{
  "n_kv_head": 1,
  "head_dim": 32,
  "init_std_o": 0.0153,
  "grad_clip": 1.0
}
Each number is 500 + 40 x the weight over its row's rms, rounded and kept within 0 to 999. Layers, rows and columns count from 0. Numbers have three digits each. The size before them is the row's rms in percent of the matrix's.

# up: layer 7 MLP up, 256x128, rms 0.111, rows 51-57, columns 0-127
# down: layer 7 MLP down (transposed), 256x128, rms 0.175, rows 51-57, columns 0-127
# gate: layer 7 MLP gate, 256x128, rms 0.111, rows 52-58, columns 0-127
up51 109:506561516512518498415496448573499486451496433513479482543460507451466468434531483445502470515432476596585469495487431555528451558531521479494603465500480536516491454519509495503495533521517570536485515450428494518486480554529510456501518500515454508521480456544563531466453487535472442478526503499485488526574482483472465491536502406612533498502475430517494453567539406513525493478537
down51 101:519530485484467513490505516540515505411547476548459505504480464540550526560479513512442424439477537519442441511468457448483561577535535443536481436460471536531520485435473473542549480546508493417532494576542421472471582488530462510498465499546466467477518565510507456464510471528538460583490507472495505483457554435499501499496526452397491455552492452486517504508510573504546445499581
gate52 100:479530455484493504540457603488491468532492443522515522505482525522578504508478506512516542649501478485557588463484468520471506501521505528540517425441509482565536481453501492581548484475541588432524439493502514469452539502501457505543468450522434476572490421464451542557555465508519536496519578445518539489531532501501475598490487522547498491531531461499496522459507449457510503451489
up52 098:472487521562499423465516454518502525477477487421439527403558490550554479528488513479418498529476460563525452495448416508476486518499559504518423446489451584503565518482490531494483525501473485538481454468511523559490558450441539470484509492527471513547478505490536426473518524556465472489488460522487432559408524472465517498523480517476490483569442526490562513494403461547538531578471
down52 095:607505515533587496528495490478472502435531481503532465500487438508499515492475559541557503524513578467506543520464498456462468555457487517449564428500519465542474441470506480477457354586480463540503521486503508543606477525502497449581496424503498485538468497437500486496520567493452555459516512500569501476493564498467528505500505480478526449517489477497527550548479429524577478526496
gate53 102:517497561508518549521489532541535496478454491520473485549438606574536497535523535455504523446532489578512436500497500491464477590533480491518477555492494476570432511519497443524549601520549497460471548504461491482502474440407540425469466504448584423497470500473546438514453470484468478494462471516462588411479509477499499459517568513443529505462523515472513481477468451489488456533490
up53 105:472496565467500492536437504502453506539531501510433411556588547498597502490519504432528537472485526499513448531411564541488433498472433540551523515459487569542487546473478442520523478458513542564509516530556495498489412528497491511498558545500485522518444565450446440567517475510497513532445484506509572525517488437477548453556535487503472485485491555511562508578525502493542517560520
down53 107:491478534470529536474511528580527419524494551483524528461494563535498442464449500508483538454502461529476512501533532522452440484477562467536567535520549525469489552487515537520493435438416598540433515518464510473452477508480521524562521550461461476557516532510451503485467516480513473513495486526442494419544525500431506493563474547492454491516515435441440501520535480635440571484539
gate54 103:516463447514513503500511424450471521466568519492523467473482507499445504538481440515433523498558491430512498518520493550564443476425433488449517507461529520548498594460458523461602468498560556510514462504452534518572576525531513536456480477478482493553567527508551548502357531454511519513497506452456483537471484492493470527505561496446482535532555466495553563495508570525518511468477
up54 096:569551465442451499467500517421536548506492531508432508468452556554494497530503517599512495571532460432472484547505522544594453471529509509442414510532504473500496556467443487517465485489539539518506504529446482464527506491485420516542497482471540565524515478510542553489423532459489569520439557428471494541540474490540492508434574523525500562533509467461528438545445495495569539465508
down54 094:480554495502463450452482480517559479586521531531509485486528507488470403519454568500534505508425480504550465531539503445531477523569550531528520551458500467527450495479471405504528459537464427470491490531557465418429517490518455484480465466527536489446463573520520508471479450532534495493495530464531479434448473430464571486456477512459491530451493531512536551514473546505628464429507
gate55 109:494597452462484456525491485527532560480547503559529479457532476561433605485541500521552474526495514476457540562492527480519434567496419459494524492429510576520532475542503472504545507577521508540574488520450502574482540521518509502489479526449463502513467476479514440488413501540509509475472484408516523606566506440498519482510504490536515506480471503449578497473450527539547532447537
up55 106:457432511505558522523563480521472500528465517462485469480467519417529404590438465442430509487552465511514522487451414432432546474450502449494508587521442459532468521451526490498438506451467488474460419494449467468444428562482490501538525500510493483452501474513509492521555492507519453490485510477506440474438555552534508485537435523479500468516515491496483592446562484521513530546450
down55 100:454515505497503491505552520474494556495529495498459517524487474460508500488531519519563482444475555481512415546597481456551534527520496522504594521518520511469535523491531519512417500585451541497499529524536468560568495485422503572504507410506502580518571495463521526507499506497402474585521540521541457482463466537465534471531515536504580460506481529476460372506479538492557509519436
gate56 112:510470562574531549501491566503492460526504489565549496503457479511527501508508498460507450487511516500525493472496561515539518551521531493543466459498482481530489477419497521469587492442509438459604528489554541472618435510456502496512480478433438484525529506514456555474505510482500457526470511579519462533452422541459576535595499536510521435550514466570510554487530509498477448595481
up56 108:487423499506499443524506552525551511595474504512519484536514466495509512461443483466490473461506425489539507512492506561507498541520484474623513492458491543535545548400464525533506549475521463542499437535541514432554487446535461477475481540470468462536470580554442511497499476546549482524488394451525486435520463459465481540567537455442491466504459463543517508538463492458574495575470
down56 100:448499541529496553441446433496534545506491539474571470461458517501552496555526444454523552539433487523500526507548564509494585532414555580493509491525480492489576429532461509513510517501446566532452487477477513497483470484543517490524474492496517477512531447571533467513488583513504545485536535471532486601458489508476561531518534568485541443416519485477496505571577484529543550568523
gate57 102:514512508497468513477467537501480506532436507476499520433593485468470489594548526489448534538541546514593502548536513491518468517491487470478556437532458452506508572500460442532545512514519461550518471492496536439426482511526467540452460537565487441464480496490471493500483420424561461466515525552486470470579463550563436504468446462481531427448523484431463512414545501444525461516481
up57 096:505490537579533454496620488490536526500477521508529472478410462577488441498528465507510457463452475489503497504517447512505533476512518484519500513533511502504486438519546514417456523531434568437492501507503514494489511501479519463516508493403480526491538441598489486475474545510496513491451414464552453514489533528480492538580614483515506525526497527627533421584501475513513504490445
down57 097:496481539503527576559488488465514500477473502507491503483450544523547470492487568522503502537481535538491554407517507486520538499456527469530454385541472512536534548504527440494429422560522536491427472489511544474516539422466479510484457558517456564535546557439512477408492527472579502532474493522544528495474482537539507568451522480503545516583469471512504564545545575541574468501455
gate58 099:534472484521551516474450417396555506513443532489500479528450485491486477491460478533487552522496461486549468473498417495507448547468438529418491524599517470497468533594448499489496540446519496546532550469461458578477437486493512509452440554527491476501482524482544559559411479459496431502517529518506502488539460484402563496485520463484464515579463473517515528549459544552501526464489